python train.py --rope_fraction=0.5 --tie_embeddings=false --init_std_qkv=0.0175 --warmup_steps=200 --seq_len=1024 --doc_mask=false
Each number is 50 + 10 x the weight over its row's rms, rounded and kept within 0 to 99. Layers, rows and columns count from 0. The size before them is the row's rms in percent of the matrix's.

# layer 2 MLP up, 6144x768, rms 0.025, rows 5469-5496, columns 128-255
092:60 56 60 62 48 48 44 52 55 51 49 57 49 33 28 69 55 41 39 45 65 39 55 30 47 63 47 56 59 50 68 69 67 49 45 50 53 33 40 31 42 56 63 49 41 43 48 50 40 52 41 42 53 56 51 29 56 66 65 23 45 83 43 49 20 43 46 69 43 45 55 68 62 52 39 50 45 69 57 51 52 31 49 53 44 43 54 63 66 48 48 56 42 47 43 39 39 58 44 30 62 52 38 42 46 48 48 60 27 46 69 47 59 56 51 54 52 82 42 51 46 50 44 45 59 53 44 46
092:55 49 53 34 43 58 48 56 46 65 40 36 53 42 48 52 55 64 38 39 51 40 42 43 62 40 60 53 66 40 40 62 41 50 50 54 62 41 31 56 66 42 51 35 38 40 55 54 29 50 52 50 62 45 43 36 39 51 63 44 50 59 59 42 45 46 59 52 42 32 56 55 51 65 52 44 36 53 53 54 61 79 69 55 73 57 40 63 54 51 52 45 51 36 45 34 53 39 57 56 52 39 48 41 50 56 40 49 37 50 41 66 50 50 51 59 30 47 52 53 43 56 67 54 46 75 59 54
093:35 48 42 51 44 48 64 53 58 46 54 65 41 56 40 59 62 53 42 57 54 53 51 50 46 51 56 43 36 73 55 39 68 51 57 39 43 51 49 40 45 45 57 42 61 67 41 45 47 60 39 55 50 58 58 53 32 39 42 47 45 49 50 41 54 47 36 27 44 80 60 32 25 53 41 36 67 44 62 56 54 34 41 54 83 43 47 59 48 43 45 54 60 45 55 64 57 47 42 47 42 30 55 45 55 41 35 61 47 71 42 59 39 38 55 55 34 43 45 37 42 54 39 54 54 56 30 46
093:44 48 52 65 50 39 50 51 54 41 52 49 38 52 64 41 45 66 44 51 54 54 39 46 48 55 43 35 51 60 52 43 48 53 50 28 53 47 54 35 71 66 47 56 57 56 59 40 51 42 50 62 50 53 60 47 49 48 55 50 52 54 41 50 61 47 31 42 53 55 19 46 41 69 20 59 48 36 52 62 52 40 45 56 54 38 34 49 66 57 38 38 53 50 56 55 42 45 46 49 50 48 38 28 39 67 46 61 28 46 64 31 65 45 42 67 55 46 64 42 40 40 38 50 49 60 55 34
101:47 57 43 35 42 49 46 45 60 54 52 30 48 62 46 30 65 33 33 37 46 41 35 51 49 41 50 64 40 43 51 57 63 49 33 56 44 46 33 51 45 54 37 39 47 48 66 43 73 62 35 38 68 69 35 71 62 69 43 53 51 50 50 57 41 56 39 45 31 52 62 47 49 51 48 49 58 35 35 50 43 41 48 46 37 46 46 48 50 72 34 72 46 54 43 37 48 32 58 50 62 43 45 46 55 64 39 47 32 43 40 56 58 50 39 56 51 45 55 55 28 49 35 26 65 46 18 56
097:40 45 36 44 53 47 69 41 47 54 37 45 55 54 51 34 31 59 49 48 58 49 40 40 51 45 53 57 49 56 52 55 72 43 50 56 42 57 52 57 58 36 57 60 48 53 64 56 76 50 39 67 53 67 54 49 60 45 60 43 35 50 57 55 53 49 50 43 53 49 47 50 69 46 62 35 42 59 62 61 49 47 49 64 49 49 34 45 32 53 47 26 42 41 68 79 56 49 46 53 71 43 60 64 50 43 60 36 52 61 41 48 40 41 52 24 58 45 61 64 36 46 58 65 35 36 60 52
123:61 52 36 57 45 40 53 49 58 31 42 37 61 44 57 56 58 62 26 55 55 61 62 60 42 51 68 60 54 51 47 45 40 70 38 64 46 48 62 49 64 54 62 47 46 53 54 49 72 49 53 48 64 56 64 50 47 46 47 55 60 52 61 60 40 46 68 61 59 53 40 25 45 38 50 56 60 49 57 46 58 44 45 53 59 38 65 47 54 51 37 60 41 42 53 43 75 37 44 54 37 55 55 50 52 49 54 63 40 63 55 34 44 50 58 40 39 39 69 51 61 49 53 46 66 47 64 46
095:61 35 54 50 48 51 45 59 49 44 45 49 50 42 51 40 48 51 28 67 48 47 51 55 36 46 64 48 54 65 38 54 53 49 47 57 45 50 38 59 62 47 71 41 45 55 43 54 59 49 58 41 43 34 80 57 46 36 44 50 53 51 42 48 42 53 49 67 48 41 49 42 47 37 35 53 70 27 56 35 41 68 60 41 41 52 56 63 58 53 37 58 49 61 53 42 44 47 44 55 55 67 52 64 24 43 72 44 48 51 69 62 48 65 24 52 54 48 57 40 50 36 62 43 48 43 49 42
104:48 36 50 46 62 50 36 64 46 56 37 63 34 58 58 53 73 61 46 44 60 38 56 42 57 41 38 54 54 27 49 50 53 71 52 58 45 51 56 72 54 62 35 40 56 51 54 51 54 40 59 67 50 49 46 38 47 50 54 43 41 40 38 38 40 34 46 42 49 55 43 61 53 41 31 53 48 61 60 52 53 47 52 39 42 52 42 49 59 56 57 52 54 58 43 72 46 34 67 58 58 48 53 56 57 33 37 46 50 33 49 52 35 58 44 54 63 50 57 62 35 36 51 58 69 56 73 62
107:55 54 57 43 48 51 48 60 56 69 47 39 38 43 51 66 53 42 60 43 46 48 56 55 47 39 64 48 65 53 46 61 23 66 55 50 29 40 47 47 51 58 47 50 40 38 38 43 54 58 56 46 42 66 60 61 38 45 44 49 53 55 60 57 72 36 38 48 51 49 52 48 51 51 61 52 62 54 52 44 48 46 48 46 58 54 50 41 47 55 46 39 42 65 46 50 45 60 32 43 52 55 51 58 54 43 49 47 46 61 23 74 59 54 48 55 40 57 63 46 66 53 42 44 63 52 43 46
117:57 39 49 68 58 42 48 28 56 51 44 48 54 55 37 51 42 45 38 58 51 48 53 67 41 63 52 54 63 60 63 49 42 63 52 48 65 54 41 37 72 57 43 40 48 40 60 42 73 74 48 71 63 55 48 32 55 54 51 53 40 59 69 26 56 55 59 38 62 59 59 53 41 49 35 51 39 45 53 39 55 60 71 45 33 44 34 42 54 57 44 46 49 64 57 53 56 56 45 36 54 56 46 56 60 60 47 54 69 40 60 66 41 60 46 51 57 62 41 55 58 57 44 39 38 33 70 53
096:55 41 56 58 48 51 34 44 56 52 47 49 58 56 50 51 38 39 47 67 60 41 62 51 52 59 27 34 58 49 40 48 37 33 29 50 49 56 38 43 57 45 54 61 47 49 70 46 46 42 56 48 57 64 37 66 65 66 45 55 52 51 40 36 64 37 51 68 40 54 48 59 54 50 46 59 45 52 56 36 46 51 50 36 29 73 41 52 54 31 34 57 39 53 58 66 50 45 53 61 30 75 44 62 55 65 57 36 34 54 60 47 49 49 45 72 47 55 62 51 49 56 30 58 59 50 32 61
100:51 54 66 27 45 60 61 48 39 42 41 60 57 45 40 61 31 55 46 60 50 63 61 53 60 60 61 58 42 48 56 57 71 57 58 48 52 54 54 68 57 50 47 61 67 47 60 53 70 53 53 60 39 51 55 48 44 46 64 58 46 51 68 49 52 53 74 42 48 51 51 30 37 57 59 51 68 61 53 74 50 58 46 55 51 71 47 35 40 46 49 44 38 47 51 43 41 60 63 52 58 49 39 45 42 53 32 47 42 41 54 45 49 39 26 51 41 50 43 42 50 58 60 62 25 53 53 55
106:46 50 52 44 49 55 44 57 50 44 34 44 43 28 64 66 42 40 46 38 42 46 47 48 18 62 39 46 37 59 57 42 64 48 56 48 48 61 61 66 50 65 56 44 42 46 67 63 39 59 44 55 59 47 40 64 60 43 50 53 47 39 44 52 35 39 48 35 54 44 56 41 68 42 45 50 48 58 41 47 52 52 79 30 49 46 48 52 47 59 62 64 45 55 64 43 57 51 27 51 38 51 42 42 49 44 50 42 52 66 44 55 53 55 49 46 65 56 51 44 43 39 59 63 54 63 38 61
094:59 58 58 64 46 26 61 45 57 55 39 48 49 41 34 47 48 35 49 55 64 50 49 48 38 55 39 56 41 61 48 41 44 58 56 49 43 49 56 59 52 32 54 42 34 43 46 50 57 69 59 61 46 57 60 61 58 60 46 49 66 38 48 51 53 39 46 58 56 54 53 60 32 37 35 52 60 38 56 59 59 63 69 58 38 45 50 42 52 65 57 57 42 49 53 57 38 49 41 60 68 49 37 33 50 47 51 55 64 56 49 51 51 52 45 37 32 67 51 58 55 45 60 45 66 42 25 52
139:53 38 64 56 39 43 58 64 47 47 41 57 51 53 48 76 38 56 31 42 45 51 50 48 45 50 50 48 40 53 64 55 50 71 66 45 45 51 26 75 58 50 49 66 58 57 43 44 63 56 59 55 38 57 54 55 43 51 48 50 66 66 49 39 63 38 51 73 78 53 57 51 51 53 41 39 37 40 42 35 42 31 47 40 39 44 49 46 36 57 33 08 63 51 56 57 27 50 61 55 47 47 40 33 60 64 42 49 61 58 47 55 57 51 34 47 57 56 61 67 45 45 38 50 65 53 48 37
081:51 59 55 46 38 45 46 66 47 46 45 48 45 51 44 42 70 52 34 55 53 53 42 56 64 42 40 43 32 48 49 67 54 52 35 49 40 40 70 42 58 63 50 54 27 62 53 62 64 64 38 55 38 48 45 53 28 50 48 50 50 51 47 45 48 53 66 48 17 43 44 37 50 52 45 38 21 54 61 55 54 54 57 57 67 39 51 53 52 44 49 43 71 60 49 45 60 49 36 41 64 47 49 39 44 49 67 40 49 42 47 46 50 32 62 44 34 37 49 39 68 61 40 41 60 48 50 46
106:40 57 51 46 45 64 55 41 50 56 46 52 34 37 39 39 56 57 50 57 46 52 42 45 61 39 48 53 58 57 63 61 56 40 47 49 52 72 49 47 35 52 33 55 46 59 49 51 50 56 42 62 56 41 42 59 53 38 73 43 47 50 41 52 62 47 41 56 45 51 62 46 70 43 38 53 68 50 53 46 42 52 44 58 42 54 45 54 54 58 57 46 57 54 57 43 43 39 78 49 42 47 45 33 44 60 35 40 34 56 65 60 43 42 33 62 51 58 54 49 57 46 60 51 42 56 37 33
083:39 65 34 54 57 58 48 25 43 55 58 47 54 54 68 56 45 42 61 62 43 40 52 63 42 40 24 49 67 63 27 46 51 52 47 60 52 47 51 57 48 61 39 67 65 72 52 39 49 46 52 37 48 42 64 49 47 42 55 32 44 60 54 42 39 47 42 59 49 59 53 38 52 51 26 38 61 48 51 51 34 69 48 49 60 52 37 30 42 58 29 51 54 63 59 51 35 33 49 37 44 45 64 62 48 38 37 62 44 47 41 42 43 57 41 51 53 26 60 49 47 55 49 58 61 50 27 49
100:58 43 45 60 41 55 52 63 59 54 52 33 39 53 53 53 55 55 44 41 40 48 71 57 40 54 59 67 53 40 50 47 56 62 45 46 71 53 50 51 28 47 61 43 40 41 29 45 42 51 62 45 49 63 52 37 52 51 66 63 42 61 47 60 46 50 79 54 42 62 60 35 45 52 52 47 43 57 55 46 53 58 65 63 33 54 44 42 55 53 26 47 53 40 45 65 58 49 52 43 47 62 46 53 57 65 56 50 40 47 60 37 51 48 60 60 50 43 41 32 68 28 49 33 35 34 49 39
096:63 67 50 64 36 45 43 53 56 38 34 34 40 59 75 58 68 36 54 39 52 72 36 57 45 47 59 64 51 57 46 47 41 57 55 67 58 39 42 67 43 58 47 20 50 43 52 55 38 44 51 53 54 28 28 65 50 58 52 60 44 36 68 37 53 61 59 47 52 64 62 28 52 44 50 32 36 48 45 50 58 66 43 45 53 49 31 48 53 57 48 27 35 45 50 31 50 57 64 54 47 55 58 53 64 34 60 58 69 42 70 61 50 42 59 55 64 34 46 46 61 50 50 38 46 43 71 58
089:39 55 37 66 41 47 58 51 47 75 51 37 42 39 36 43 47 36 65 63 52 47 52 53 52 45 44 52 58 57 45 43 44 37 46 62 34 63 58 51 62 62 41 44 41 50 62 46 55 74 53 45 64 63 47 51 46 30 74 35 70 51 65 55 60 59 57 27 43 52 41 59 65 51 67 47 46 40 59 49 55 62 36 47 55 65 49 62 35 48 54 44 58 45 52 60 53 49 56 39 50 46 45 48 45 74 59 63 37 41 51 48 57 67 61 46 37 47 33 52 46 64 63 63 68 60 61 44
084:41 48 37 44 68 51 41 62 63 58 47 52 63 30 49 60 40 60 47 45 61 30 66 47 30 42 56 32 52 61 38 59 55 62 51 39 42 44 50 42 37 41 43 49 46 42 53 55 48 43 54 50 51 42 65 45 42 48 42 61 62 59 40 52 35 37 54 53 66 54 44 26 31 36 62 57 52 47 58 60 60 60 39 47 66 41 55 52 42 69 55 65 42 47 56 39 41 42 71 57 43 29 50 50 47 51 46 31 53 54 56 24 21 38 51 43 34 52 51 60 51 36 47 40 41 67 37 48
106:65 53 38 54 48 49 47 55 48 68 47 55 61 61 50 60 54 43 46 66 57 37 84 55 50 54 47 34 52 65 45 51 50 60 45 50 48 48 60 50 39 48 26 60 54 46 52 43 43 44 50 41 36 47 40 60 31 41 58 43 53 44 36 51 52 59 48 67 63 57 37 52 48 59 48 56 25 51 46 59 59 42 55 46 21 36 48 39 49 49 40 61 55 44 51 45 67 38 38 54 34 44 61 51 50 45 56 57 42 24 40 40 53 56 61 60 41 47 39 42 64 46 64 43 61 35 36 62
104:61 50 62 44 45 58 40 43 54 61 51 44 54 48 50 46 54 49 31 54 52 38 66 75 37 44 35 53 43 56 42 52 59 63 40 44 50 59 66 50 47 60 47 54 35 43 53 19 47 43 45 57 63 61 54 37 48 56 63 45 69 50 70 52 59 60 46 40 54 45 29 41 51 48 33 48 53 51 52 47 52 41 43 39 33 51 46 63 54 37 53 33 52 47 41 39 58 48 39 55 52 53 54 56 69 48 43 51 59 40 55 42 41 53 36 46 41 57 40 55 47 44 69 59 37 54 52 49
082:35 59 65 58 50 54 39 57 43 49 68 48 36 34 62 60 62 58 40 56 59 27 56 61 54 45 58 32 56 20 55 51 60 47 67 46 36 41 40 48 58 41 42 37 46 47 49 53 42 59 58 51 73 55 47 54 40 53 41 46 63 32 40 41 54 55 51 40 51 54 48 44 41 36 56 53 43 46 69 31 42 47 48 55 57 39 56 76 62 53 30 43 67 45 43 55 42 55 39 48 51 46 45 36 55 63 45 46 50 55 56 54 58 56 62 50 48 46 55 40 49 51 81 43 65 50 46 54
109:36 63 55 47 57 49 57 38 53 33 58 62 46 40 53 38 49 45 63 49 46 43 31 58 19 48 51 41 46 48 34 41 38 58 67 55 53 37 78 60 53 54 30 49 60 58 73 46 49 56 44 49 55 47 42 42 48 46 55 59 68 50 35 53 41 57 48 55 50 62 56 51 59 62 53 55 43 42 60 54 43 43 33 66 46 48 31 66 45 69 56 55 35 51 40 64 50 48 54 49 27 54 36 53 38 34 56 56 58 61 49 64 50 33 63 47 41 55 38 40 65 29 50 50 55 54 55 46
120:61 55 48 30 47 51 62 47 48 58 47 54 65 48 47 51 59 44 61 51 42 46 48 74 56 58 57 31 47 70 51 49 53 60 55 61 46 50 45 43 36 64 49 58 65 41 67 52 59 52 45 46 24 48 48 50 42 41 36 45 48 35 57 28 46 50 48 30 49 41 36 45 49 44 53 51 70 55 47 40 62 63 51 55 57 41 46 37 36 54 68 57 53 39 62 60 32 43 48 57 70 27 59 40 54 47 67 59 63 63 53 52 58 67 54 37 53 49 31 38 30 55 62 46 44 53 46 39
# layer 2 MLP down (transposed), 6144x768, rms 0.025, rows 5469-5495, columns 128-255
100:52 61 60 62 65 45 26 50 53 37 57 52 32 62 51 29 56 49 70 29 52 51 62 48 53 52 71 54 53 54 43 38 60 40 58 54 57 54 67 55 51 36 36 39 68 61 55 61 58 45 52 61 63 46 51 40 36 59 42 41 35 71 45 53 53 39 57 37 31 49 40 44 47 61 55 32 52 40 57 23 50 57 46 66 65 52 34 48 36 48 40 52 37 36 30 47 54 48 37 58 45 55 69 59 48 58 62 51 43 49 50 51 44 63 46 48 52 24 35 49 42 43 62 57 37 54 35 57
097:57 59 45 61 55 52 31 56 61 62 44 50 49 43 36 47 52 44 52 60 53 49 44 43 54 42 34 45 49 52 68 49 59 49 54 33 36 37 74 56 35 58 55 64 50 52 45 59 56 42 49 29 41 47 66 52 52 38 51 61 34 52 56 54 46 64 51 59 50 68 39 45 66 46 50 67 40 62 47 55 51 45 58 63 60 58 63 50 54 53 52 59 46 46 48 58 56 54 63 48 40 26 50 50 38 60 30 54 64 56 55 48 65 54 37 69 31 47 52 40 46 33 39 37 43 24 61 40
110:40 57 41 44 54 53 45 45 53 37 44 67 36 68 54 50 50 38 55 55 60 59 52 42 62 36 47 49 41 44 53 33 43 38 39 54 45 51 63 55 46 44 45 54 50 44 51 46 35 47 35 47 40 37 57 50 36 45 47 52 46 38 51 37 22 43 31 58 28 49 47 64 41 58 60 58 62 60 47 46 57 51 49 30 61 58 57 47 57 65 54 67 64 31 38 40 47 22 46 49 53 57 52 58 43 57 65 60 56 56 57 64 39 60 44 44 58 39 46 60 45 56 55 50 54 39 51 36
093:36 36 29 38 55 44 50 56 50 55 58 46 39 44 41 45 71 51 40 60 61 56 72 54 62 34 45 40 52 48 47 52 72 48 38 49 41 37 64 62 40 44 51 44 60 50 42 46 50 45 62 54 39 51 43 62 37 42 43 50 29 44 51 50 47 38 62 49 50 63 69 59 51 55 70 57 55 68 32 49 64 45 49 61 31 56 48 42 50 56 44 52 45 62 45 58 63 49 41 58 42 55 64 64 44 49 48 46 61 54 35 41 36 61 52 23 45 44 55 61 54 66 57 54 43 58 39 31
090:55 51 57 55 65 37 47 46 30 41 49 77 62 41 64 63 45 53 51 49 61 49 73 33 45 38 45 41 62 39 45 42 41 44 57 52 41 59 48 38 50 54 62 51 63 41 35 63 49 44 82 58 53 45 64 43 48 44 50 49 37 39 55 33 39 50 51 66 56 43 37 51 41 38 31 60 52 65 69 41 67 64 50 59 53 33 47 47 55 52 60 32 57 45 49 51 69 58 48 56 30 52 62 41 40 41 54 60 69 57 54 33 34 42 64 39 48 58 39 49 65 58 53 71 45 52 77 35
115:38 60 49 50 54 64 41 43 47 74 51 47 58 54 54 47 57 44 52 52 53 48 51 57 44 51 44 67 50 42 62 49 57 38 47 42 41 57 51 58 58 44 55 50 37 37 49 51 42 52 27 60 55 59 46 55 45 44 60 47 62 63 49 47 70 39 57 67 38 52 54 56 64 44 39 63 36 58 63 46 55 46 45 63 53 41 52 50 49 62 53 46 39 37 61 33 51 51 47 46 48 44 65 66 39 34 47 47 65 70 39 48 30 41 57 50 58 25 49 63 47 31 44 48 47 42 68 56
091:55 58 56 40 51 60 37 55 41 67 64 65 45 55 34 40 41 38 75 40 50 45 41 48 55 48 41 35 45 51 54 52 51 34 62 33 57 44 50 48 35 52 36 56 54 47 51 54 28 51 49 49 40 37 41 64 52 63 50 47 40 44 42 45 65 48 37 47 43 54 62 73 58 67 43 49 40 38 32 57 41 62 51 48 50 54 40 53 42 45 64 34 58 53 40 50 38 63 57 38 55 43 41 46 51 58 47 41 60 37 45 69 57 54 41 53 57 72 40 44 42 51 50 56 48 54 37 61
109:45 60 38 46 55 40 59 64 48 39 56 50 52 50 47 37 53 61 43 47 51 50 42 50 42 46 44 47 68 66 62 44 54 41 49 65 43 40 50 47 59 44 59 47 51 48 58 33 55 50 56 57 62 57 82 48 47 44 46 52 52 41 37 59 59 51 56 49 50 51 30 39 62 54 50 51 47 56 41 39 45 63 49 60 52 53 63 69 43 35 49 79 28 39 45 39 58 48 52 48 59 39 54 46 47 65 47 56 48 47 59 23 42 44 33 54 38 55 41 64 53 58 42 45 47 44 44 42
135:72 48 36 54 38 44 39 48 60 60 58 68 51 71 43 39 62 37 57 46 44 62 69 44 53 54 65 51 52 36 58 55 63 57 51 46 53 63 44 37 42 57 40 69 54 47 41 47 46 53 63 55 76 56 44 25 40 46 50 51 61 42 36 33 49 40 49 58 48 42 55 60 61 49 55 59 35 62 69 58 50 64 49 40 35 59 41 50 62 69 58 65 53 56 42 56 62 38 51 60 45 41 38 45 41 60 26 39 38 44 56 60 35 75 33 40 59 51 37 48 43 43 39 48 59 51 53 54
137:67 41 54 36 76 62 62 49 53 58 45 44 43 53 48 53 34 49 58 41 57 50 47 28 38 43 53 50 50 52 41 33 59 57 34 56 42 40 50 51 38 36 54 43 44 37 57 43 47 57 55 55 47 33 65 67 41 43 33 57 57 51 41 56 47 48 43 53 32 45 51 56 49 60 45 56 51 12 49 52 40 53 70 38 47 37 54 56 57 67 68 51 42 48 47 51 56 37 38 50 58 49 74 61 39 33 52 51 44 46 51 64 59 60 61 39 51 46 56 53 40 32 45 56 61 41 49 47
150:55 57 52 57 58 47 48 38 22 61 73 51 56 64 54 49 45 39 50 51 43 53 44 54 64 61 37 65 54 64 16 59 31 36 50 42 29 39 55 44 60 56 35 40 62 43 57 55 44 52 46 59 50 49 56 48 38 48 51 52 45 55 61 44 52 46 45 66 55 32 67 57 58 45 47 58 40 66 48 49 46 66 47 40 43 42 45 43 56 53 37 46 30 57 55 36 57 52 50 40 54 41 48 42 58 53 33 40 49 45 63 64 40 55 53 59 44 56 50 33 43 63 48 35 51 58 39 48
104:58 43 44 56 59 53 56 33 51 47 45 44 54 70 44 48 45 42 63 73 41 51 69 44 41 49 45 48 37 41 40 56 47 56 41 50 34 54 58 54 47 38 47 51 64 64 39 40 44 42 49 50 56 28 60 35 56 41 50 52 44 58 45 44 55 60 46 35 55 35 72 38 60 51 48 72 50 57 51 61 52 32 43 43 47 36 57 47 51 61 57 34 47 39 52 41 46 32 44 45 55 36 49 51 47 51 52 53 44 47 54 49 59 36 64 51 47 36 30 54 16 50 45 42 33 46 48 44
087:52 47 41 59 50 32 34 55 64 49 49 28 52 51 60 43 53 44 59 36 49 48 54 54 43 41 37 47 60 63 43 57 37 42 45 52 56 40 46 37 48 53 38 46 36 50 46 41 37 48 45 40 58 45 61 49 56 52 39 42 50 52 52 64 52 53 28 46 48 45 66 64 62 43 37 52 36 49 63 29 46 46 33 39 48 26 62 61 55 49 56 55 57 50 62 46 50 39 34 52 54 54 54 64 67 56 78 65 66 57 43 44 54 69 62 64 62 38 70 49 45 46 39 39 80 38 35 55
088:53 47 42 66 57 57 41 49 51 59 48 64 61 62 44 31 61 63 56 56 64 66 63 55 80 45 57 44 62 48 39 58 38 53 50 53 41 43 42 28 43 46 42 51 57 48 48 42 59 46 50 48 33 46 66 43 44 50 47 52 51 49 57 53 57 61 47 63 53 55 49 65 30 62 54 55 53 46 58 56 52 52 31 68 49 55 53 52 47 43 39 44 54 37 45 56 42 61 71 57 61 42 55 65 69 45 53 64 49 29 43 54 50 46 51 43 44 46 56 53 58 57 55 47 50 36 64 48
107:63 31 25 50 48 44 58 57 52 54 57 50 53 48 52 34 55 68 51 50 57 52 65 30 41 56 72 55 63 41 63 61 52 52 33 52 43 46 58 59 58 53 68 57 48 48 58 49 29 40 56 48 56 37 59 53 58 43 57 50 64 45 61 43 63 45 24 39 26 60 51 46 52 65 62 47 60 35 71 37 43 57 39 38 54 53 54 46 43 59 42 60 41 40 44 28 56 35 57 62 51 53 57 47 59 50 53 49 46 51 59 47 53 40 42 36 58 47 39 48 47 56 49 55 52 53 43 48
090:44 54 42 41 58 54 39 38 46 42 57 43 50 45 53 25 60 52 63 57 43 49 47 54 63 46 46 49 58 42 37 48 58 34 35 51 43 56 79 23 43 56 45 36 43 50 57 60 43 37 45 46 68 41 48 43 56 45 53 51 33 29 48 58 53 63 49 27 28 45 37 50 49 38 56 52 62 53 61 59 56 61 52 66 56 61 56 55 57 48 65 87 43 60 54 43 70 62 35 44 50 57 59 62 45 47 57 50 42 30 47 42 39 47 61 59 39 46 42 28 55 51 68 52 43 44 52 62
103:46 41 49 42 53 48 62 45 49 59 57 35 52 62 59 36 56 50 44 45 43 57 36 51 38 34 14 54 49 42 50 60 50 43 35 36 36 48 48 47 47 39 72 58 52 63 41 53 68 51 41 59 52 46 31 54 36 41 59 58 55 51 42 49 47 49 49 44 43 60 27 47 61 52 48 47 48 61 52 46 48 66 50 44 42 39 55 45 68 62 56 31 55 46 42 46 63 52 41 45 42 65 47 69 47 39 45 45 43 53 51 57 33 69 62 60 53 61 32 49 48 56 46 44 74 41 53 47
100:68 41 43 51 60 46 53 58 44 44 65 53 73 41 53 76 43 47 54 49 46 52 65 62 41 50 48 55 32 33 51 60 44 48 60 28 57 32 53 58 50 54 70 36 58 51 52 51 45 47 53 38 39 70 53 44 56 48 20 62 61 54 53 59 50 60 51 50 45 54 30 44 41 52 53 65 37 45 41 69 59 53 48 43 50 57 58 44 44 34 52 55 38 59 42 67 55 50 30 52 60 41 63 61 50 41 56 63 74 47 36 36 59 68 67 44 54 49 63 46 32 41 46 47 48 56 48 73
101:63 58 53 47 67 65 41 44 39 40 51 55 49 63 37 61 35 58 57 50 56 63 57 52 41 64 57 52 49 35 31 59 43 47 48 40 52 59 46 59 30 69 38 60 58 58 58 64 59 47 58 53 65 62 57 52 39 70 52 58 50 49 68 62 62 37 37 51 42 55 60 59 47 46 33 64 57 47 41 53 68 51 44 44 49 61 42 56 52 52 31 49 58 47 53 57 41 60 41 55 43 64 47 42 25 48 37 50 76 56 39 56 37 37 48 59 59 43 57 46 43 44 46 38 34 48 33 45
093:53 59 58 48 49 45 49 34 53 39 55 52 68 55 39 50 40 45 61 42 45 61 38 34 51 67 54 39 58 56 55 52 46 45 52 60 41 49 40 39 83 44 31 65 51 44 58 27 60 55 33 50 56 40 60 67 51 45 39 51 51 43 47 42 45 53 38 40 58 27 48 68 70 41 64 51 56 52 42 46 66 46 44 33 64 43 66 57 47 53 59 55 55 55 50 30 38 60 52 57 37 48 45 39 45 41 52 50 55 55 50 57 42 55 50 55 43 60 44 77 29 52 58 62 65 56 44 41
094:41 43 66 43 37 53 33 57 43 49 44 61 53 66 46 46 47 62 42 66 50 61 51 64 41 51 45 41 48 34 75 40 96 42 39 29 48 51 43 48 46 47 47 66 56 60 53 58 56 58 64 47 43 57 59 40 64 45 48 47 49 62 39 52 55 25 34 53 42 56 48 50 53 51 48 59 59 45 53 35 56 45 55 51 42 66 57 54 56 33 48 41 68 50 60 58 38 36 33 46 63 45 44 53 51 66 24 47 44 45 59 49 62 52 41 42 46 57 40 57 49 48 50 63 42 64 16 50
089:53 43 63 48 46 49 35 45 43 37 67 58 45 56 58 30 47 52 57 53 39 38 58 60 66 60 41 43 33 51 56 53 65 74 42 55 64 47 40 40 36 50 54 54 47 44 41 31 44 36 47 41 54 38 52 42 61 52 27 58 45 47 48 34 46 51 49 58 52 40 30 54 41 47 39 57 51 47 42 46 48 50 59 57 33 48 49 27 50 45 38 60 49 47 46 32 47 58 52 51 48 43 57 47 66 33 62 44 59 47 50 49 40 44 44 53 51 50 50 56 40 54 58 43 33 46 46 61
108:32 48 40 46 46 58 58 54 48 61 56 67 41 46 32 64 45 58 43 55 47 34 43 50 33 59 51 34 65 61 43 45 49 62 56 41 42 65 47 47 31 51 49 54 60 54 59 61 52 61 60 60 61 43 31 49 42 45 55 49 46 53 31 73 54 49 59 59 61 45 41 52 37 48 42 53 54 50 48 54 55 49 44 52 55 46 43 43 39 46 42 42 48 53 42 23 49 37 53 34 47 68 63 51 40 59 44 47 47 47 64 52 34 55 49 48 46 38 44 62 53 40 60 43 51 60 53 52
096:41 57 51 49 57 42 49 52 52 42 47 53 22 46 56 30 50 57 39 44 54 59 36 50 45 53 42 68 49 33 39 41 58 48 49 49 61 59 49 60 54 39 60 46 39 58 46 47 67 53 52 51 57 45 54 39 44 44 31 66 53 69 43 45 35 43 52 28 41 51 47 55 44 48 38 55 64 50 53 44 38 55 48 42 65 52 59 52 41 52 60 41 39 39 46 59 37 71 53 53 57 67 42 47 39 51 51 46 40 81 49 52 38 52 50 56 48 59 39 50 45 44 50 40 40 72 56 40
125:59 44 56 29 46 53 34 48 43 54 45 29 43 49 46 74 58 56 45 68 49 52 76 55 47 43 32 57 49 51 61 43 50 41 57 52 50 56 45 48 40 50 64 51 46 60 47 38 51 50 47 54 63 52 62 40 50 58 62 42 57 48 30 54 56 57 70 49 40 50 50 35 45 65 50 39 44 53 63 52 35 48 27 59 55 33 56 50 50 47 61 39 55 56 51 41 59 50 53 41 63 58 44 60 57 40 62 46 51 50 36 41 40 50 58 36 48 53 56 46 45 42 47 60 57 44 43 58
090:56 54 34 40 49 31 35 51 45 55 43 50 60 48 50 49 43 37 36 49 40 57 45 63 46 36 37 50 58 62 62 38 38 51 59 51 66 51 55 45 34 41 49 49 55 41 63 49 38 64 46 60 52 38 65 42 53 41 48 56 71 71 68 60 61 44 41 50 63 50 41 61 41 37 36 50 62 41 55 60 39 39 45 39 46 46 38 31 37 40 69 77 47 48 76 74 53 67 68 42 37 54 35 44 45 60 61 46 45 61 51 45 56 39 39 52 52 64 35 48 43 50 34 47 59 49 52 43
117:70 47 51 55 48 64 46 62 56 49 49 50 42 64 52 46 40 43 51 66 52 54 61 35 51 54 65 48 57 45 42 35 59 46 61 51 53 26 57 47 56 49 57 50 53 39 66 49 47 61 41 54 60 50 71 38 49 39 63 47 54 43 54 34 42 35 54 31 22 24 65 55 55 51 43 55 56 74 50 60 51 47 53 52 59 54 38 55 39 57 37 63 58 49 43 45 41 64 43 55 44 40 50 50 42 49 45 61 50 43 42 61 31 30 58 41 50 61 39 57 56 51 42 40 49 55 32 53